Each number is 128 + 32 x the weight over its row's rms, rounded and kept within 0 to 255. Layers, rows and columns count from 0. Numbers have three digits each. The size before them is the row's rms in percent of the matrix's.

# layer 4 MLP down (transposed), 384x64, rms 0.114, rows 242-291, columns 0-63
085:107115134140113121143114080127084149121132167138181133119109100131130096130113062137126138103133128157097106139204113095167170101067187184066155142161089065125122099103104148154203185137131124
098:189142173107091124139147147192134165078231119114165143126136109136140130146070166177118185131102099142173162139101062155088102092116149120156107129178113155133164146140090143137142116148105143
113:164083075146084191096098137115118145158096115169127109129111054110124127133163137144139160167105130045127131123109019124147144142135134111146135127127096154166157075134165100111182113163109159
093:120166081140114106105173079179151102097119071126150107128142132107138075140154103125119050162150099200119167152144178147089082100127137123095092074156161065090126156154103121144161138083134130
108:134108187115112129158128204141160072117104113091181086105126099106129110121099114121144085068171075167179123127129150129082103136071145128166126109141134210074124145188160163129132150147143130
122:068157097103102151141152169130118085159149093197070146155142139141158083134114173123127095083139113151146086121156144182105113099051098168187047129110105134109122161116150161121122130128102166
096:121117194068090152137165130064106095189137125133116120166130141114095107095155196118126181095173114079108122116106160109153075138175163104137122158175164125151136153152173165105114119182141175
092:120097132127131154067140084113172132020104165144127135119134174148143077122119163151205128104117151178101149073131147115077146104086115115103117087118107085110148059141104153133138090099140133
110:108121129121156136081126112138125133124138147157143063183063134127183143137166111115125080153180128144142174083107099146098168125095138148148147159162116107139205148188146068134046124092112088
084:123116158124108158121160150129146088120109146191136190080145153110178150094158168067132164069113162092160156081107109087140166174121185108082096057157123145127115160112103105116116134157176136
098:138200145163139140149147151153174101074102127142150173102183088150172134085145153128121126133145142184085178150162096154087082142180189103149136137180139154133091091135139107072174134160102126
102:092166182113098159138147176110112111122155093143094135129147094128129150173146161168130143207156145121109182096184168070084094145117137119132102137136071174171097152099143168165175121105132189
105:183140115161118147142157090117105173170176155094111166121157126129130052103107164143069112136136103101170156111137106170111101137151195168153108087132133097126164092090123104195100135073156072
110:105143134143122160118117139121129154102148129160158098092155090109052116143134139100069110098140136092075182127159039167157151110135163126098141091224120109106089119094103123093182129122175138
114:117167140087110108123062165120107160138114112149120104134130126160154133122128080072119142150091162124156167145077151104183127107144110134058130165122091101127191198146045066149166140140149149
087:169049125127119102121128133118137123090117123188112074125143134090184102117116085100105149195169128124103116153184167208117155151152110118131109122164158159119114125156152142050111098127082184
090:144073108120104140160162128140128136119136192089170125069174128154116108089133109041075104098139124130120075167108150095132128083062151120123155161116140113078123181099174139152122147199142125
099:109139163076091123079157163166141118178100106128165107139130149159083122128114152050131078115085113137107138093168134193139057118131128109070147168171145148119136072125143166084127066103143129
084:163147100121103159104119083138090143085140127112142170166093148166116199160099168145153094126128085187141137142129107078114129096095147171173173141155159075136178083063088140147160146153181125
088:138083114179089164175091129155200140154125102165141094115163075067119120167104085116116105112133106182161142186133138115101068109097126137167165118164162111120102065149103075141112120105115090
083:156143069113177149111108102154145142126086103191158133143093129053147103128070140093172158152135131132141109119117184110065129120128079159140046196130131126115156098107159129155103125065123132
114:139148140131109187185096123142152133100154124086143158121096112081129125101100106158113177163157129149152047092186091127086121113150075148177176123127121091139111112085097160216167118122155143
111:127145164179159150143136167149109171148074106106136150137081086100105107121102141129188180087183100114148106125124169106088104144164037164180167151092124099083119150117160103122150132079092124
090:087183084079176101126108081119122130130170170091156115159153137147093195116107151132192134179117134122146143116195133133144058130177133152074135136189084147158124147117114168115144098154158155
097:115067078096158114139144102165202168154099161137099141144202155129136157130131134171087137110117111127142146090081161080146095107102088155126149113173105112138128094162098173114173063161154180
096:107114157105160117129148113056111110117128136083159092117082129153171121135156128126094122184170156123131116138107150125159198209111099163121167112134117148101200182145091155102178116176188127
112:134080152135143150148139185130106126134175100139125100126151166149119099164134122066158203120134112181153129123133066126179164154078141118113110144173181073076094163131181066167137095136119109
100:096081132190116147169103149102154108124112174125092125131163133115173083113133097116139117182112060150111129085157143071194138134108167170165134102089172141160167078123114081162086151156168102
100:070122144069132132176207132130096149140164063126154160171174114148155161140159150074135101141114108109116141131079119107139160036154082114108099187138149105114126126147111121101185135135164153
084:194106115147152066134120124120092131080076113178118122084141155052137184128093155126088167098117104119099132124116168117179105085125156149134129079165093069121104109188110145185107126139156149
102:134177138156126152200090089070130120086155102131112173099135180140125118135133154119155203113216132139098092145144153157116118054118108136145132159130156172076115156077117119125167081118141149
113:099145136111154106043149113179109138066065138106038106129115114124140117100104127122137175116172156146121183122114187154138104100129129179118096111127176144076179099120106112105147136175085127
123:139123114111169082172127114165146153116104051111112082157116135134117137117146172139117125109117143229132149103155085180150140088095105113103180143165156111097156121166165097053104148088083114
133:116132141127141133047128125122129170130078079133132127131164172116139123148095111141176139124110135103146149136174137127019123120135046104052164147155177132154092066114118099114109117139173140
086:103153137110150132133154139161114167158115130139092170141137105179112202155149152143134189103083054132182136177139072114168072126186124088098131143175144189158149137148132155089170111154119124
096:174113131181156134127160147071146150110100142104084146066137130114108118141137125149195154161141142089101124080123097084169117121184145142173155150114132046139152122188184129141105071162107082
099:084146171110125128078142101119130095157108098116139077094132103128088138145157101171141143166104189113174136078175172111209131150122133140082135096199101135080141131091168130169164140106185108
092:157027114134119102108115074165112095122126114119084083135102110122162124093121139124111116151160120188168118111099066151125120111106183140100084140117138088141144172119196075145136134182075088
107:132124205141146205078171092131097171098175110131122123118123152090120122105161173139098170127077098115106200129146096156097108128145087083130120127153102088140164094110171173110103131074087155
095:144156110148154086114118141149053137094150056114129137113170129148146158117132162130133109135093094215110121177137142131119138110147155128140120232139152147112150152110062164173133059138098109
116:139170147135151160159072140083125177171087129168101112087092104149172065162150130108118101143105148102156131179118149130129101148119108131205102190082125103052133106155112097136132144197120111
085:116146163139183120088137124131069099143124158110116155206104168128076169142091145069131174166179112116099156149195118130183124153119152136119086113154125112203086123137173113087113101155138117
114:118193136121082151114200144179108156146143082134117080144158120073162099140122117100093120099145120160158078125083204225102131166095136118135148120105132137178117121136096137164162103144158128
119:135123092186070134143153142193121104110109089148124154119121109188094157104147139094127143168100164124167118137082146159104103143121080100142093072085109048137079157100107157125205149154103135
089:096126118131131153161124133120107151070113148129140132155073096098116152144111085064126121195088115167146114081120126103148025105119119153164124103165088152144128080097178106102109124217134110
099:101178128134135083114089093147099139058096157131141148142123120129172203106164116108155148169128065117136146101143080145100122140167190149131057125099086150169141092099149101109089137172148182
110:150104143127118154119100169168106115072097122141109072117092184128209160096120094090149084097153112127070135166099121110139151170048160138118124126142180141077127107119124098098168098145101073
084:111100159180056145102104128098096080112095161131135098171184123146168150111134176093145160095108138151168099128188104137122166131121122072174153195126147185148168175109156151156128173107119118
099:122151143133121153087097125170110076092109112146114142149167174104160136105119164191119126146133135095107081141170115110118054116104145120205108125085180174053121089082084120171122094125123086
103:153044086136126109164154147102078108152147067095129113105110120131150157159091120168106128139101158154155192115069065120122115174153138088153139103150102092147182119070149117157104177115155090
# layer 4 MLP up, 384x64, rms 0.114, rows 243-292, columns 0-63
091:160151148151120072146134177141123116103136112160131109139090096098143146067105094114107167135175086100116130109173161116131175117130105133104149088144221158132059164179157166124080152159065109
100:157093127123145127161077224178134150143143182128097196102139113104149169114059159156167125120141146144140109121093109145142173159148087134137162199157152125142119176118166129147106159079118089
090:164127130135125164157076169071087189180128199118139121100133095102133149113130143119114212134133136052115123128124069133184117158151123090132104150185080138170156122120118111080131123122119176
099:127111131162074096172157145169105130129158138169137069153167131193153183155181165076103104122172087139093112137095111159095142144103118145120151150132097193165137110128133136162137179143134213
106:063088086169086072105147163096199085150145122154149102121091089089167157136095093143168129144099176092093111091137074165110110090137105080114094108127130106098167148124120121150109179134095099
107:137094129113170087173158164165149070167135106130116113117126111127198149127127090162076156131074132136106176119159121122085163180133159156118163084181193110165107105129131184158125110159086179
093:212126110108147161161147151129078095207140068156174072138109099164107099133175095123098155110139163098132153142099129189134139187173142185130101100112106128165137167128161119119136168115143108
112:144181113117184105083151169138164177156105193166169109128059096102171154143167117107121126109134154125123138083144125148105127157131148146185174202174092140099123141122154160129132113084082078
086:195124139107167143113140143130117157070189114154161130129125156093090132119088160133197097184169158191132155127105077160139096176168103127151117193124129110122155144141152180081114124179111155
103:090082145181078108143165168187148146156083166166141100140139110098117162117133162189130101164163183146110178100173133119139103157130142143193128154141111066125123102135151059108131121137188114
108:170182145133108160110116121132110152107144192126085103123152125165194111154120104098122178159165137129181156128129151101185144122118118135097159137121190201062181172159130122164106103147125190
096:097189125115074118100125166192143151136104143137111131135133103145165148146098124098167088214162125131133162169116121138125199161158102137172122104124145156153143049170186089082121164153119144
107:104116154141142156124081133174177133130184126127155185150187172167200119140089183085138094095085126150076113156108122118131106104134108111114141145135166143139174136096065113185154113159188106
116:140105116162157092058144135156186129109114143139162111141184100161158173118111187120160138160134170133122215134160169149108124173094179073150155152189110130093132123121156145152155159122174101
100:136136146135120191130122122118100074100166146113120129166128125165204123147128105187164138114079159169121161108153108152189137165123140117103156143133152097164168165139164163145162136189205058
088:176092053142162135118119149193163095129134134116094145112148075092102127098147142123127136065150135150100147103188076111095130117162129157084117186150072103095128139145105168103122200126111185
103:155141122185151108145071145165140085125141124158112102158100115164130077128137099105140202137131137094114066074137129056116149142149144137220085132140143175136185127171152179122092152127143139
087:136131129158137124173114128128176121145106142162150122108204178156149102158133121105115169105120191126100131121116184204137128191191121171151056108121126170164081172147147085149117115165139101
098:171136187091195155129141137143138101095143136161205129158192221139127093138127130165153120128173119156071179106128134120145139107184105153138159125132101196164101169128140143136113115158130110
102:154147176165172099080102115153094109156123131144129134098118167140126073161067104155100148113151086104144173140140200121136137186111121125183112170126105140103101106102088150070104080156110206
112:157197074120054124070155170091137141094153101093111180132130116148157079113088140122081122114130097179165122101131153126169130115124069116085143160108162135160167153090076137174129127117126178
094:126143104114114087112126178146132107153156051137105134205099099146137118139145181165071068108118135184059120101113156144152071097083121146117122111128146155115102168104146073107134167065116128
093:144059157129094160099151128153109169131104097129113129092122151121200173119147184133108148107143131112103113132133127184144163105119139057203109107143050128117078112099104116142109200075135122
097:152189202142182126111124108175072073112141163163149116133112129107072076152087136110121147100157099151149147091091120184112186166155111155154081161126095135144116171143171130139146158094096099
105:121127120142166113129140173159156114150140095185188089181127112141130123105067123117137170095139130099098140097102070132083152135155117109104124178178094107143094102156174176147124172042079093
120:150181090165067110140114180131175159151161067124138159138129137195214137144123149126105161129123167119105036139104107111088144122180147127115128122151087137145119126123085116135133136186159173
100:138137145159163118146160140173110112130123067133104125122119147146147147083162167062152127113101132118117136091169122204125130189136138123148142096188089115195113089120080189088123148189087179
094:103116182102161105114107102157157156129120149113142151164132108116104116147151066156167134136161154166080083149138114082092165189132091095141180155127097116129153091092151043132119120079055086
086:136123124150092139158115168089131085151119125085122139174142127107134108130111141143199120134111124074180131121145112167100171069178124043154118150183079106110113190094107168143123097095186167
096:199126144108101119124114148115073095147159105093188116125080111156203144121054101121123140099131166127059159173083095079117165135125153139122140166121171140082154130159120088111161134144159174
109:172182177154157098104117138164153139126145173173191116160130086167110191126127133160106158094094124179178170140188155160151129093120133122118169123129130140136155205147191140106155152170138133
113:151132137154130066092131116112160177179128066127126116083070092147088188104092111097127110105106145136123101081151144166166154080110120124056163167178100128110172124096141063099111157130135152
112:185120121161084116142062160130135102171108070099098123158066125112142149075082164115145152131132133089158113120131138140164151073106100099109169117108206102129183159131187169105088144153127157
087:141129130155100173152125151069097062109111164088141097151111167116156101178163141100086137161106153163107103035129137124176153154104109115132096119119153167108162193085131086154090168135144081
090:129091158152106123185105155077124121180156146124133112155114100156142170099087135118149148120163136109091079146186176145086166106110100143114141091170088193152163177178130117171187180087145141
088:142123119115145075098102100088170083150173090137124188173094117138179143118144133090078168084150118121047102107133172155132165078123077118062137098136120145156127094127135066178121107117133128
097:053133112123115125166116152129109140148137113079109154138145101101105117111142158129117144130101137093093098114148156079133118035117097075191123094112091141057127089130057184136104091078089136
116:110142176122143156118177092195109100109183123156118125137140167130102145172178152099086080078115136205138150176117179173131136185119119168107144166135153141148155129089107154174175135156115175
093:133124100121139141102166115174152182123078065088182165175062115158115080100074124146131115099124131120099126113118062088064124127131117090123137114102122157117141114052084162086140175136118150
104:097118168138097139093152121089205135179103128106097118096122099157146096143080133133119091197121130191176141120186170110146150131148152076172106144128092147099190080125099117137195142104132107
097:118117121103099100090087126099157106138119142121147122071118062106119088060055144088128131127124097155121064109092102123101141083158134083097206073168101142073122121125080146161101121100114134
096:106184175137074110103130148141142114086185088111131118185108132103171078105126125132129116132076156089088073155093124105125114167105104124141139117191188084114181104094126148126054094144109164
105:137100083115134098107175201128127150086127118157111108191127089170142121116131129124145129171152149122160176093133171167122102118145097114112158150196146153092086197119091183208129127122083156
088:141102126181123086077157138069118097124101106100091090176061137093109120170159102128091131152117081146181167147143191137144115144122073137147144102149106114100176114144113109083188093083130176
102:114130188143097153102183135140131131103140157165096149166142108067089090065167027124065130124105091108082131160163110139121131096121102092151130121163166061093132100143115173110124129132114139
097:103069106105088129122103106090109142156132138124164115110149147132136112197120179169110082140147187096165127098139058157129197098157150076127139097173116136132207098121146100153125110180171108
096:132135175168172168161112087110167146152147128134134096151118101121144112181140062181111169103114128071129160162183179121139066117124144095124167087119169109072152124137119158110199080143096148
098:121151171123134170109091116129130161174146188146121125172143070109151112124118171198125112188101078139121194136136170131115141159081148098145165156130149065115112179143172130173116102085186133
094:082081166114153116140101144212185152098164144198132102146092089114145103092071153048132129121173127165066086116111123120151153091149140101137095129114153121069102098124116112102135147110123149
106:179140101131161169135184154145148098134171082148165125174104189164165094118155105196189200097176134103151137156179098140132129112128097133124119118148176097081148148163167161111135156135122154